{"norm_eps": 1e-05, "rope_fraction": 0.5, "beta2": 0.95, "weight_decay": 0.13, "lr_head": 0.00996, "warmup_steps": 450}
Each number is 500 + 50 x the weight over its row's rms, rounded and kept within 0 to 999. Layers, rows and columns count from 0. Numbers have three digits each. The size before them is the row's rms in percent of the matrix's.

# layer 10 MLP down, 384x1536, rms 0.0668, rows 265-337, columns 0-191
101:487449480525501491489574527469435555542510548525470529428511481483529502449522420520492415516426580539414557553533453531592438552451540553441448544507486512529510454568492494550435498470488564480472562510520516479462463564543454510504530465536402515463487481618480514621530536512432517516539533439549478562516573443423630488473529487529526535520517392477466502609558422557501463534573506538468513520385602463478536502443496387426483513534458524529521547523422375597531551503462471477499459477511530484546445529483558473530437453470451512455449530492493518480529507653485437592
096:462455439472528522504428397585428542512620495513488353553481497473479539485498509552547560536511523604456528507540417562478479604390528390508504560463471473485526528554445566570516464499404510452394429414552496501464498531588482442577614481433439529565555484439440485515393498420518538395513522549445527503535488477447525489514618496491608591494498420481479442463507421486541484562385439502457440414463554586510517533465517541638558606584489465478517511509452444487541465529577485528543533456531517516588512451501508477442483401457501464516517454501505589504553513488514520553
099:512428485538491483524474509495522499532434425525585470516497562551543558483424508424530529409504528443453453423547536491405458515507421530572476398468538473495564606461521489535487445522505466598523461518458552511544486583535469413439487607561515467513568512494448488526532484464477530575487537418526535560491511508484425461455581560555503592512544552545441588588549579524428557482452565536405407425584453441497554481483475369595495480500481516645522495519518504419525559416600517521565462505516423377554506493504527418550433499411425461573476420514496617531557554445472395488
098:551564511616534530530418500561509360485514457481551533529519510513487530490520506413526471517444476428500460570496457453473445456465462477608529434564482445534510470544446509591490556481510694514392557665395521409555524536534446551499522578532460382551548516446527453596380486429488483520493458575498476488537502479460416542516558487556386475536550457527477504481427461432360584510554540578517435529472463503512539542529451430484542566573451507525498530524415490605431513474529352576487509479512408409573398485523447505549524435503500548544372526465455443458487442538406520568
096:523477451573579430430443496551517524526541366548517517529556496497540456511490394447455555480416409557542477559493384528519504487506500521457566442459567545506493491479485542503534382579377464468529527556509553442459499505478521438411459400557523484522456416407460487434528448458505445550412451520427483484458494512502528488479478508510509497458485473569486452561458508563406448437589606469489433511549524451484554473490469518441480465450536527626510399478524510531611505523619616580557552457487513504489402443562566514486483456552426508434574532475551443499410437505558485493
098:514530553574517510431477549458509425472543499560532470495519482454487448595489508593531427525512507494465469566502516504405445493514490541537450509595524479494546469517433559480426435475494604473479505557460490555520477479578437543435542448616422506569477492538420515555557462470502497532419481515595512561525479563522576544435541521492402497493547491435460554499458457525450435481477468512418574423452432517498477576461485465427474540481596470470539464503613587500478520471500566488416544487477482454582470425523440488589487474496414508521514533501563539494531492464518466400
100:455485530510426438494472449501444452485508533501435471576446437545439532560542543482591454435467532525479453457514478497512461459500514450409512435495471554552485472559461506458443438459502460514482433537455475500506521460497415493434426452460563475562470628487492512618491437555526456567464399418559535401519474467494495530392538505489496476480489416487546395496617492580484478592532492529503478592530523437470493445539518471504543569523456373550573535469610424539536530435549536441471459463496548467511512491532528501492415366459402379474580437514495446456438484473489408418
092:547531548594519476474588532491449392487564639582511555530468515473467469506490481562487488449521483554546500437440465489441563465472546525523496457461534591470454452458461521512536447463516500505492511497501538605517514475421453404570566538446498453509426530498451505513478519446528490479492412472464464491516491492491441505533596498437470419449514567525555465459431376519554495366507475538531511489526559551534488493475480524504510593473475536533423415511543491538582391500470548464443613481504465599487542493464504480526496498513432535436537392531565530468528391527539439428
099:457456513545425451504583536533527621603476400500527426546544551463518452521587391527555402499539537487509412544513586509473506451404502479493387420509474487515465628357501512469502488451540482576622521555401543570550488515494470468554419438520498555548463571508516447446468498530512506499556498446475508475525547608507629514456543543457487546452593448505503464415473604467530587539462457495593538500507503504507505475490505519523442565535449466513481347534438514527500414510530575523470496459549483387579432496537534495512459540479413542443487606540447501527527454519517503507
097:619523456537485460437527452454531550490475446562519408497457505504554455490528497598475551522462469490457552386441425567507497537439545598401569456572473501549535612538468439501486496486576529527579528505435566491541482416539520484420565517530505543469445477550532474517513568459553531534616522461513444506524513445511581486514466614468553452439434532449550474509544571517535492431481500516449550502627580503420527467427490485495497481436470583521539554481472550432608528404432502531465513509475520534489514538552471542521539540481506481481500445474504464484534577562539529594
095:472510493538496508452476481455355436474415570497479599488504520474434505494586438508572543501523417371550498526431548506488417489446479525497462358507539431568495518558557506451522555503547394519478522502432521469492512462473520482456457432471444520497581529531483507443489446454525535394482481546448528513466543572504415503552544512513575492486445522397460539528500547516497448415497473454551429609460372447577380437520477546536439448551546378626485505499454529482456542505471433469461390458476528421552411521518552531529428539423627518490512538487462545491445466491520543622
092:521602521500558478442571527491539541462503514560612657579575440563419438509483427448563508502509441471463452472531532444421566394441454400562489467500520521484580549518600508536488536504475518427457443406513474507638461516491529461473480402511591529451495434509521421490565479421496451396464513479589541557465521515534542488593482466500621583445400491529500421462455500519401534504488593448552458498497461400469505462519548524474557526451528527565503426477550515491511505450527588454553635564526536498474445466505586524587530481563529486489585520513528546573531479393485547469
102:526490527541418554490503541412528451521463511358553498403440467499488469487473511525474461478467519486548542496477498420517462445611479546442518495519451473449601517525514444462598455501508452460528405490481560444499547490571478452509513443480455449463571480501520504496498531580436449543448561487576522420511523417562469524555454456525455405480439473435500509506619461509511481565576532470540520524460492533490452493394496511461569466488476527460529494464489507445585510489494422533557554578487506440543409582517558555415431521480544598485508562580497462499555618528484578520
098:554522513517440445479524453508475562299500593415503548575566524467499482500480514458656486477558523483504512528495518531453424443498464522469513542532550494484496561409551496571465550509541479531423531601519598398539522543447532535438459611574466460353503434482553517540578517488501536545509451476544523511399566494523515525565500500475508491549481448413511537399514464494487504506445518493449474496375449430487489551539534473524354409465468509477582472496568565540500569455408441480490549512498503497456489530476487453541550577507669523474473497513436562493547458517511518531
094:509633421499485501553442563614595401509486493445477533540572434539559488508474436503445528539557470470542496432472559498534561534436516526513523484502477483423425427477461458411525476511488506534566492441543448541486549486482557477533524495449534584455503432425575544512476453524566517483483419563542404516567467439561470506461502482498449456514540552474587444440517474464457457496587505529592505538458607452510490538507552403489521486483526549547524447550582482451543546610490547428485544480445548425528474493467570532421498498392432539534436504451476340485460486470527527515
094:518520444531535532487465569459460399553462528463543511501535484506466414445419575439540431459469444471577453415419463382462494479466492576499501448495440492535546514520526494481532475562514467513414589520496461464530468509466535413491529476451449534559584502561501486530426591478558574556514400464434559598525499578441489480523447510529372432467486554386505520587414569509501449420497478476475390474400527505548458544440579499516488484573458528491492588590539629470537393586569521511482468403497446396492422537507446506453534488412468625437518461489524489463487517518546516465
099:539502558459528454492460565491498479483576505426458546463564493567526468530425527512518482518499450527460472617508517400499467536562502519524500514576531471522555566563542563556462457430538493491507544592473437481544482496444609581450621488512466475482520436461513453491445495503539495485478523533578520489482508530476421515534439463488539634453546448429437507515430459532473434487500565487513526479473448506525560538520429550427533517512513520489572548537571548533520505510516524567509584381503508533492511515466520415583486511421487557528580492525441493499469474511475443472
096:504505586481568623481529518526516514486547481522527575506464499505571569551583551428550472509459468495452587546539442509574461460493457548504481469537544441512562398497555506476367478456475523454394442465543460509511492448505562557444552471580476457484580532498621528486593515516511502522455560486352509521485479509521493444501501451388534501450500529432504575474470456539596477621567514452518495480499601492599546590491399434536475507484514525528469532464495528573434535541542518562562466560499538500551526528583521503565494522469522484500568582545382407502569492456506545566
096:496528597530453621586505528421498577525570509561423458473497530530459630449470554417528506540494554468518445458498469523465602514565460538522552570552539504435376503508552478391573519591516484445447508527548424521522537516473518538552508477512625468425441503545508526425515505426545484473625521508450502392508546510498464561514481516505446526502516549524551499491502530465543609494485476516499526439600419416595457535561423502483574597517532521443469431459596524545455492478536475437497473466429508612458600505543527507486473526455502511419536474475527519510601522482605501542
097:514580547487473516481574458476479484502480536530562422557485590391549454425476431439487451559530510566467517428667530521437485569578474557555487414524475480559547442500514593472400520524529492493462418470489550555475471550490442459497400581551499469473533575553526565577511567463444536490488612445414491635493483568470439539526568447462614513466540534525471544521518409553436584525413361524543591555468481478443480365516519427517557531416432498452517461518417525545502580451446400523567433461435502560510592500537513534553543565454509506530364516476525468573493521466446582455
098:548482467538520421493504519487352456451511452422446480515520529534543400460486433556479568498489437502508477521521502442475452457498582545449478459435524548472495571493497496535461519527519502439560494487536577486480497627556485503498557523432434509449577561522484533502573480479609447481507445516516555508490468506481520519508438523515532522486442557458466549466482593499396647553574486557529589518513353566371435537408548428456540437520437491454572418533527472508487402523445487450495505450447522474536345503584477488560583508494451358374474496518413558575448547505434513463
096:575465505515603550441461509513447616421554491462511516405489547570441597483575553553515520493479512548446470533534505396534498539459506466498590482411511494575462632516515463546607559568514525470509504505447455498500461491480499462519451456566465608512578522484549512599530502510511467455541539504481489573439512484467511512546559567431578485497451541548495570577514448489483467598461517522463556516551576543550558560451445529371496517543438523535485449519572521515607481552527447554526478555401493519462493540467546471512497470530526495580579525488565519511517535502424563485
092:481472570474498544426460495509504419380493530506464479570543503448493611503476489544447418550558437515455473433491504529552551379498517427520510400400497563482461535369436475505421482512493449460449558494503533492458510565466417535499506485461589542553485522438523487465471446508530511482503526476520472541568585542512508458449539433484490525491542551499412503515494535460479546402539558530464481536490470528443529449559531518503478579601446471505519466319520471530554596456514496523491546484459418565373557509489502461477458573599476569498570486621500477539485550471522530505
100:427464491499544356445545579468513462508507550381465428376480471502479509496566400433611515509563603515524397540508573587495531539650506447505411605528469461523522521533506529528420508577480480516522571403502515538590467475496516537526586482494610527529499524607508472416574413486531548466554465461455518533458529497515505482438424440483449491523494459441490557423602405463502451471435569526454475527461420519531432544602489583497498426457485394418499429572574466502462488500558497472521470539495472493509521525415455454462431549494586461525409467493405505466514458464465431474
099:476523473520461540503439514543540462485509501588442541463504565450550529490534514540488468496505498521591434422533470568493600522480482438543528574518522557458450487529511470536536498483659486452471463391652478436481496492518534523593524492496527459443498492475495556531461513555542509471519505520537419395540510521571450469463495517540520501486561517567531550449499507450539351612516512562514519564544461529474510434579588480607531487475480464546488475433461483473513554584551505616468537475494487560545429509557545561583531530446494515515452513524503466418554515462523524525
099:538471459422555473585688477534626578471485562541465494584512563436511454506490381420605487530457553458544498499468462555522463542427508541402549575601546448463477485528623495467498481577456480504537554407478495511469530510556536516499502583406502479459551649522515526466523539508571566491511599476433510462363514488594488598338589515594560547539505489537448452500534508555496548501498446544514537596504540540464503508410540524561538506458529483486550443571518482562479556525439565556500580546503597528486606525478600469481430557431546450573410612408548553601665477506469434478
097:523559521503581526538472424450425434536592476537507530445501472434451491527414517459486471530418514560588481468439587545491557455483402523418511420440498490486406508500436499512495399484485567513526506453501448487444465474587452453483503481570432538457424496488519469441544424525514605484447491498511529512477479537577510578544537590548486503512479498457500549507590436498396480396449511459540602407551540491549493560520466484488471587470456504532490355479471499470567525533574458444536547471516456481540460568516459504464494511359550568537452437552535514413421505515452519382
097:428545513494537464522626446484562434439507495502492583520544549478455468543506474532460471472480579493399535494489488489530505499501568468423432574518569523464533492515406456486402518510537442532465516482449581641411514555426511552492484412513430463476487564480490565505446507510494551528498466488421500431478499449453537499486527512436492486557492614535581520552605434505375389573522535499494457551542515558560546376465489509492542552380451511535503477494543460542544458453499493418517512543431408481531510516521556465503516518456469575423518516434490552444481541497575570587
093:492494514516514495529509562476539505514491424486548526616498476433534469459491455656459486484557540434500425503562620457436415449469509410534512524531441515451561568541434475440538504463620465549492566432586471513513548326540607487609538529508608474477500526513501455537427418576539488483445568423468628568595411491501607521422598505406523540539526427530466525448508627536552396506399473489456527516460537474540528391420511436518382506517496449441511556584505515442551464566421507527483372421431475568583483534459545486504516509474534564475558447496432396564466498505497473531
097:488417588580443489475514463438481462446603492445443510432508443531504458524446458472513484482536484527473479500463533509542501468584440558537448524515549413553574349510562480463435527458497504526616474509498551430453467382604444511413494404559476463507465503467470454541505489539466478604496457475482391525582463505552564475511461526461495511550531434342489552595512504494401516488450546468511504506505532494543552539572407560551493475523557535568490549467553480513510450589487568423471531491581616432454458509402476460474476612509646538525566476454517584549526505451589470518
101:440557443545580540594431563520592420578546578527538511540547534528489509504465446470463534503505466435559506478465566537423565532480453517492470484533476468530547480524445451504555479451481498527555504462496472580476499466449411493463502517530506461488489449458434529506478565518507589490461428495503475556539396553577523443520462499537457489516573542431522562498490476521583503507432504575487470540579413546526452460516485483504561475534595540447531495472441421473461450619586560533536506504499476464503516399631509550441468511496490366508474451540564533450479609515506560551
096:524540485502583508576448465485452482490540555470540480505493512478540603493501441471556368476491539515455585611459537511519491498648503478397400481465481516487584454458433518507514508522541514483478605549526493471483507516459448503571414418482438447503573508492451510508446490511481558482492587468511502562592458468463596516481478455538470533566507466516442453459515510509496533378574427532502449550475547570383499540553497392496519528468461360504560490467456500492504345419499528523581555542486508465519547577457562509487492523579485487513388546509518426481508535571410401485
170:526464487519452483429494518556552568698507505521513528515446491495565549544495507502533565526498504543406428365506558493477497502523517510491515545549571538490525515539528430516589624456488540515482450505495435485514517468538580557492458533520441509636467534483516477526477531513525520516436518450506497547565443399480447506427504502367557676451477432520417450510537443502506514479486437526555481458522535569459565552526527443564524463516438452471504553460543523536428503414549444435660419612567495607418560493441484493685495531520423509511444573597481410523474516511500470474
100:479406497498477507571520531492440467546485574528484503504450545518544533468527472466414556465571438529424431474512508433485549497452551477507512422544405488400502405501577620555511504494487468493468549416560555364525525446530500539426521523503510550515502485468489499569560555512562445488538456550470421471442453458532453527458514500431451491392460466427489445525518463506506425409556486524460495365487460509565502503467536487482426504538462469467580470551518486518556533437546450450424357474512489471474517462439380459516564467559599523416503577601515453552538476482417568557
099:470471621501604491464592487519478491522521532515462518557501504438560486508520475536458443468490534486462443523446426497414466550528443500543587507510437473606476583461566517551512552528527499400405495565538460560569584482474473628617504480494506485505569470524511629475578543445519549510440436522430454476447446431480492566430530574407548544505582526507469479511594561514461465509587433508502507525527483539465544562467438483398521511456476348601515522485494493450450602603473500475471413515503536552408523521548446546472421465497467478446558531503491439463476502535488586466
100:550473466554476520476523546473564538503503508513602517527513545489499482530523509436514471489439462470538508517569469507575490520450428445433545591605479335449438457531553482515441464536429510419452471464586476574429516503474509549525500621353463563479507477460515536537502532497581549429569507469421437531500520576462582520373551443494495488425486499506476467528532439434602510450463504517459458586524538486507480460448595538532466550427474573436584548593492480461600479545490527490541468421453444527493454466500457475501513431508487509506511602418520544526382419511503566462
098:495412424502404495573433522427425526603522612525518525661540556505490431611441397553534425458527511487505472440551503468489453615500448472386527478474485547480574555449473544540537528555486449503506429502545486408525433463540473566467504541484504584545634493556523555496579540569462427421520507488563596516507407457523513513466558502454462524404583467527464546452565426528508398478497477515459563501459603494408445584489536458535578456576454451523568604555480487491546484514440473439498490544638481463447504548487475502567542506489435520456418470523527485527577447504404504546
098:450544407485480464495492477511507445525412569519451411369522476499438554554411511528514448471559561528502479551424524501540457523478414457493408450563435479366512596474491511536541501581406519459381557644442495517532487520529492498567615539505537507523426494403564493492426509470490422487448494499554466551494622393528486467555569465588475553437574488544477480537467426525573525455501462496397550550434497511469469505541526490403442510428522548508459612515493493495544476482484480464519488452396417468466598443463489466565532485480428419488514480548442466526570585487498503516
099:532592423532577461571609508434417483543582474518497541474466509522556534458437489455562523533517491423454572453435511537433577409511461504507468460436481477488541489493506538464550464620454453495548458534494513472484511494444435456484488505476489519493538492535528465442529470565472488474477463454498581527488529495478538550567531441499594443532588532437482431478366479442495538453545510430517419535445494454582459544427573530488486474528445540510475507465529457477497538499391536535471507508471570499540505508569561468489582536561518549552450468543415574559496410496534559506
096:482452434553544513515628433474583436463456443548475521501505506560515463524528467541541474483539510450493446516491530546541568474493479410543462469475466514451554510592542498529409465523534484542584447485508519506459514530476455490454529539500552497483543464444483586436508426408569480482464563516478499491451502437444527441494458481475389402582548406508557462494460493493516481418546445532474483509501444479471488522459551428504560510620567442590441469445454557429438548529370512482528536465469484430524513550450443477442481556608496482483471490510416500480557485493474595523
090:464482441473512415534518502467474557444469457557478511475536461550506493451431538523449513474448536504520561446468490582550486584474520585542501516533631433510465581524618397496505446447428576541559517518473447414448498527455495446502429547518512525505529602459489396508381496563557545501523500482476606460538416556506513417414457507456462459492516493412495513584438443486549414536456427490456432471540490499439470544489539436502507556418516516584616529488491456534427426530416452476454503545547519510380492481428445528518562461510428521537584449484507456458431507521464525529
098:518555569516458486421484561554557499476528570511502564645477508477513540551451453527438573507576520362460527434538462374542480604531543516420496598496548510578513516449547517501367515520527442528429437505555519442488495471509457396458549484518518493567553506565499551542510458505484501473452484491531537513424470416574556503552489474380521534507540498609447531537491478493485531557494387464519500523487384553505551512468409504407552502455445568612385518535550515454476489456524425559446494561513472479556508479479514472504559482528456525518497393521537579526367598527484484540
100:577499502461573583492500542543540546436528471451474493467448438500514526540569436557570493535541534437511546471436533495450525522448432514422441543528489525581552529531398468441447506467584450542570488448520512480527495455445442503487502452388503569542611506513492395488558382501477481459491431450505605521521537472466531441460462433492560490499500436555545608487388468520515517442399527382582459466483456498590463613561465485501497553570541535506561566484535505435436529544540432539568503489482540475516532598461435535489504582457508536462400476528463444491589487395448473616
097:391511519608457510506460399473482550482546516525527513590467552526515534451458541513459440463500416497486486469485559452467555478479513412454428556491538469537473553566596532520456512537503488516491505484443395519428522559545503488549603529561540524457523511528489561516491513460445498462456460503548449463535574533526465429568549540468465444479570432526481513560456431554584428535455464493436522426539587448326566504521508519656467493493484501526459544508530560487543521508509599500558437422454416482490564497498482439500514463523520516558395455456505481475460495522478573456
098:450550483441469504424438423590402564528400493510491505492489513540503529418477560461482496470513551512499499554538556423542557622589531528476518525566516488475398595508478551544483495550522495493393497522509496456551549463473535463482477519490471473429552506485486399535515512456505463440484499452515545510493464509524517491570546505418368546508541594478487508445438456478620590441504458556496552484487462424502466371509546517463596436535513453585520509495526571525492463525534458553501551518508457577440413554412519556488538519500616454490514547498602591375463582509451563480
098:501474474465544548520621522539558471486532541477437500527409565487531580494587426513484372507593556488561478477383506457558477526492498562427556414449478493406473514491486558514465536432490350529526574470418569489511551484490521511547493481535485550518535402533530487497509453478483394547591618587450511461497604512312493498505397517484550449520503438505397548524499425556405515570446591475497516462464534450473563579520505484486535526501619574466423490522547527492504454485397609465506570541581495516553481513439505474546456508509534580495537503534449450540602442476501407669
094:404577468467498585439417463565531445601571452518468537481454475481521585484556604496517516523568518455548531457445561505454529470529541581493494483519531562519457569509478422477568531513532554562486563493458575508611510419543511498476617482575399575500616472472477524566430535455447537483432509492450587471488513598484516512499487514554513435470480552499534429537443505439505499535523522498478510455538409498496476489558485475486568504523593503558493432486634545431440541463614572531475434507518485499485549522540552467515565506548515501511432489563582616490547502483533489553
101:521546469578490415538566444533465385588439424556421444441531506512463567545538531473464519503494489521521486513412497541532559477467433428495379475539564467499476468481474536487491460443543539605514485488460488515509547526546402556533569446527451515547472527456564512444449494515541504621446477517501484432510429567534430483499456530486470465566556543561492470531447462488521555494522526521454514548528552415480571517556511482449520519523555584492456467526488479438408470463500559433457482443499435541500561415368511477532545513402454556473505445383594466402437494453521553468
106:541473536533443407404568528500511562431569421529520575433437548475539577558554566481581546514473568461478530541435435451459435456494491482457493565544588457467508595457519462542396569496451517491458523535417532461550540444509559499535463427485534503556411502544507523427571548486493433526474501509514453555462561529483545479452508449461586585512585496434535534580536576557464511458494498485493469480578529506567526501508501496454524524529538501518479514407557411533469495463459474478521414572541482517392512536432435444519539461482529551563480515489519566507540491424514528346
094:356510469415528519607471504482535534384454472522473491527552546499466500482461486536418485451483430573531544465461456543491501524407424534568485470563464603513560516524524532496448451527494501499515529408433502482567492520511587428455514436384446512516448605534456522475425480495553520640487449540468472449510567593446556548544419573537526574529463448517586454468559459429534395489541481478533444533531458507485499453470491436543431527498527537573599503559544524477452590526595451529511467467430473506529474489552475461527486426400393431462525511463478481509522637480489548645
097:566554493508477527411581480484551477442555581582497515494582565453414497532595513483426443501459529525527553554640442533474474427430465432470535495582478494574441510502453489496480501550557567516475441487531545529523499521513487477514505548547424478513467502460481448458482546498405508528554552506580491549487495540462511406433465485517383456507527437450515481460541411559444442544559420529514480463505587585509469461479497541509530510442559491501432453515452425440509509536466539523550518542535482495362431526533465466450488431507596537526483456561469433485552471468505491493
100:488503549459491555534457515404492453533433512485549453469479529505480493480577517433565521468555420473564559414462507532613471466456514491518502550398450365442467496529527533485536485540452449438454493514486482505388485515547479521481463411569487579517446513543440518435487396483554514553435488407570517541581427489553430482495426543437458449478514456529539488453504505430596509512564470542476565482529529469461490428527503552452435543489494587525526370504488474497544485534509568509452558548573530495474473461458490530497467584444404488553483474486494512475435521426508487531
096:515458481508518476613530625481403483503562498518499455467536522518568599521426607523500584466509535473482470612520464522411478486609497489423434474495476438497493525641444421508625450466424524503389438430537383511449511489483541477520611564507438474513611480459385481465510477460615413526614510531492532519516541473500605501533513453539470483482487473508506436379454561444535477507586572472557462401484441539488429521504583512508472518458471539453485492433567524553518511492479547479588513478486520491520514621514371513516579453452509518493469522502454559498534488531538582530
099:498627429418477480477537454471593622480457588546449405430493524487591495480453419567428555489473481420475432459437514553523570436507588493467582531521501452505519396540541475540585627613489373490426566446517568660507472497536456513571514454499448471462452445500486536432493567472548469535467481557531483423423483477544447481462576579557526562537451606489414443604400462458512599604526498493561431435495529553480534564425536466511434560449471477393469531555431418477437433467469455446528481520403451486553589450476485482549490504432472436520532417442513514493479392491429549552
098:465474481388504585401578508520518542497565494534463473465469384447504491568542516515432505556529551569505474438521532430457490510486382558526433514543445445551490580434535578431580504452594514485519571441485486447520506592488624535458460473492522456360580519445638495564449468495503437557476520468402455475515447495465414469492551465454520536464404506466551521525497543527497596532519464535485492512582523498521516487508448546515537459495492509449423489525398479537432548433565525553507529551472516490592537513554396428452505498617593608494490508488465528486480452519471443573
093:528456507568479480444450588518470550512526459458549438503491518596517551504486437525442443464472422496518524458579618510571464479563426427588434606553493503469500586516486524499548529530513440545530484459484515622442497585566517519666481454526537442525511547554438506405516594465482476546587495436483527411440409509415531407476592478457381549492520541419455463448497487439441442604517486495481517550514428516492457583413542533427419481585479537431639483529522571418503436475469556474462547415506513510546526486523508477497550510517465455423433523513409499509504392482469542518
102:498427540493549417446542516506521425467477432442486428470554510473523417536413491538499545505504480493408428472503498486417419497488512574512451494464478585556469628529467518388453548420409541530434510445441438457577478548583529596483510533527540460641535465554465559401505508539526571579467396459519547547518508472618556547429509460301410551455465419428397520496454532579492503536431524468572547544476408457436463486455474512472478526530483555469552460598497522473418484546556475481484494536498444460469563506462501518503437526565431452403516465484457422560413453476526536518
098:572462509414563485461411452570579510409594488521530569513428425518459472510535434517541528534527546562450551507435418467361387525528471456509499558476457479500474572466609494456495448534472485510481482489480492526506549501516477487491554497440427473525467512434534447620439534448477514491556497486558563501442487524508521538454511563441463469499505416363487510470598566436444473464480484507518506465549562463506539606539415367480523538478486434482549532492457408516477460546533412422515472507448511542402542481563527528525468480612509525445557520476522525438434531536497501469
097:447479458431504391444543518499509461498453425472425525513526460548484529433522526481377515502507571417506477509553426458505581466488492475413549512452504435411566499450480607475502500506510475464498580477556513373475584456469465433515503509542600500558435417667479506482472459473511542527501495497506473554503510339508389492444593502463607517530491448503490515421535517518490442554451524492395494428539564485542437411564484504495480580482493588469473468393507425570420506534444554563448471449497448499573452509537445521435537518525444539543418549475479453437494523496535578418
096:536498477462422544444571566406503440453522595439544533424511472562500453496437535407513489500457470499445543596519497541477561578480491434442528521469479468523624510549511416505491514519470464521458488500498495547498447488487507557440433550516453476432523498562515472575539508533468571452494440415509515559507552467506462533540458487416493497479484422511501556518398511528476514489546508563456582447483493543448433503494449509618454507572532471509422425549568473548480545544493446500423463596457500523473489523459485543469477533433414478538468516538455490545493486611482395410
104:396563493537546522522498552555527519492523518479608507561487449502513497614546592554604393527472582456520573463563625477462442606459480423490454495470519530454468418500541403417487518519595336522539514587423582429482487479451494436464565531444511536500479478502407453489543479491404366453433391488437469522525481481568568519452433525533515448548491487459518589489558462537453469529478466412479458482483565490497512469407532548556507550550624557535497551479519496486498498523452440523534523445500525494496474502528525531517489597539535516530448525504450456497546437558509521476
101:473595539459532505507519391486446496533492460474494513562451433461407482546506536569426493534538540400489466451442521469519495519477439465469550519533503522547575451496535503448548516487472498469550488536476529524456506543371494568514533490524489516462539521540469563424422486526568478547599555473473475483516505440507518539446479477542533408605448501463521479532543482546564564472564483495578571534519507448546539536492517469550554534515582441495486533381486364537517530476527554549452390496575506514445424502591531503475566503494504464416566531501465499572500527499533438577
097:507505458426497528525422494504512497450489399538520481461539419444411507489487473535485434458512555458436507523593445519567491474478522536556458625526569488483511480514427542515388381506428438480457514461450585585571525490471492504527359537411525409522496533526478571580460469571536555585492521554498574563584490567562552525438472508542467535485528557502417535555438523535588426510486589467542484459503494484532442504489469477422462425429473488440506503506465454515410527498518522512442556545564506480661512431597463539525467466484471455507486530461498521473456561474458483436
098:383516540466568520529539567438479481553311457508510483577511523409559488527587455495466515479535611557592514521553509563479486476516509473504502469486422519454511468477568551551492516486481500458515513449484475529409472512514573492479567543518464420492507558458512501482457610554502525439489507489508541442493516451498463515503425542459494513488448500546545543524439492512552415573414496545481470505468463502430468570555607502484557459413463637581587489463545462547407549493515457452569461581524496526450582573534485551429467464518538499523530450488580630430568524487591524492
095:615564515435420494579516497466484486500492460487476598561449461494504467464454580506527483518411464418431506540450456451473509605531524486534460471556494467473620479540562434500586610471434586425438491522554433511494523418503529615505465426468428552502509559571482430548581524496519434528465406468486487417463544415602534470525515512523515469482490575529580440481566430487436485511480540507479530413473477491542458521580622567439553478407532532486468596434493408513507406501424522524459459584497485584465541435579493490459415452537510503491553493558525535530540533576536473594
098:570504480495545373461467481461460451524525418578497502544515425528540519497498434448513456383544446539496513466469351383572442438480587432551419456485475340534470473488499517468525500449486429502458571434408476427574500508391493490495490399528485474539537576510481430440478426493533484465429539522594511447485596479497517475485502516489491518404506445498597413439471567529403539513562520476405533542479642414539495487559463552414474449489450492394372498454407526515483480482425526459415468512478440323523571530419578481540468464441384507509532450533534532476438486536443451412
096:508473519496522556535517564550474641556556515568409471455560518532455555491483498486576516505490496515505515547472458568547557454440546396590476558418430405568545592466560581502466500562447502490483403513513564558543544568487490510513428512613560439417496544437455478437490481552540505475592453499465481468429486572530499510497457511525525464487550441454510533462525476420456465419532548480544508577528423491473511502530556464643429515466603493635492515468537554482536539462435512380475518468511529467499512527494499542446461542500484404486480475621443485450556473499506507437
117:485436482559497489508487458408622551503583465392443575469500446433437461519394557530394411468478552344577573481400504481518454541586557520476498451493400412483578417523512509513496470520563553426465481496522541536459485492595471524508544453447513542613545556494436427534578398510540444472531512498568535521484509420555544479443561431502531517467542540472464465473430483500500472524455365470439527509451535519497478498482395545535498496560450503477552509467514563507520535601465481445468488516480497516466502513532571488538624512564492573505648516425548466561529622490456533508
098:515512604482516485524435453533475480524605478379545586511460539651379450516481449513528331570461444483459468553438578519499483488384489419485570425488561576598543545499503516479563518430508436422462537489494412465497434489516449503496503463448470509522454509507489486496624504466421483426485510460562493462461514501570519549514532426494497482506467480526435475401463466478525454445627494490524508466523439520496460437563506575474449550527526480535476569456553454421440542555534565481544502511523500473468493498488434486456634483490524436580382572423483537496488524438501612452
098:599556441509510455517544409510569377438454458482570586439423495426617482475584466536486502475423350473467568550484521381501418454542465488542421487497544492503546533510559564501512416573506495477536403556462610430463560461547470485442532589481552426510477518466565454543480497491519435441553543540497518523477562410502631490494539455521461529476496538502592549608496525444511512427464512520497434473464517498594490427538460507465469515484503556582457447477561621496386558464543518576564546575502474403471503525552360539455512495426424673539446511450497498551526477458490414423
095:467450541495515540502595540514591506511464539559515448443565384431548539461476537518519547539526494543472498504488466467456525390483483417478518486473497376555485462483401555542586551479519437475487458546507607508501522542444475496539485491539493509573472581502481457532470536453526481518494459520495513501362348509401483502522507495468491513596606556488537507447504572572515554526520554507494443469620432474566517426520456502523458537442487468532471569495446506534422556513517427420586478534548480565491476541457549503537490523529524523556449510548533504473551505453439519502
091:511518560522530554522581531481502636530519568434482590504435487451492447460487658535531553534501474554452533525505555468563514454477576657508539502521390561510493496550505517475502525507577485581532519570465599521528520526511461501471525458551510461452567527582554521501641545506540495493485420560523541479539515564445520507571543553600483462514518538420488478461429517429563489464590529506468574604430505461504542533476480433610455491603405430424432546503569414398572492587515478482486486481508410549461497409467480409530462516612379456554511582510463484574541544484438507573
096:532505528507493428538529518583589499418480445457458472491521484469513487492515499515474580591533579485463594557519477436489442469579535503508493550588469448486558509443578506468501501387485514564497617506475507519483490531480439497499572493565484608501472454432522526517471497413470393494475505449518591421407519489512577492555478505459446457502552481462545505401367563457435534532437507491535577455485553481474486559492463519518514525481479542448496500452541530522535450520426434552510437463512537553542436444546471496430474482543540585471598451554433429561498521456401592498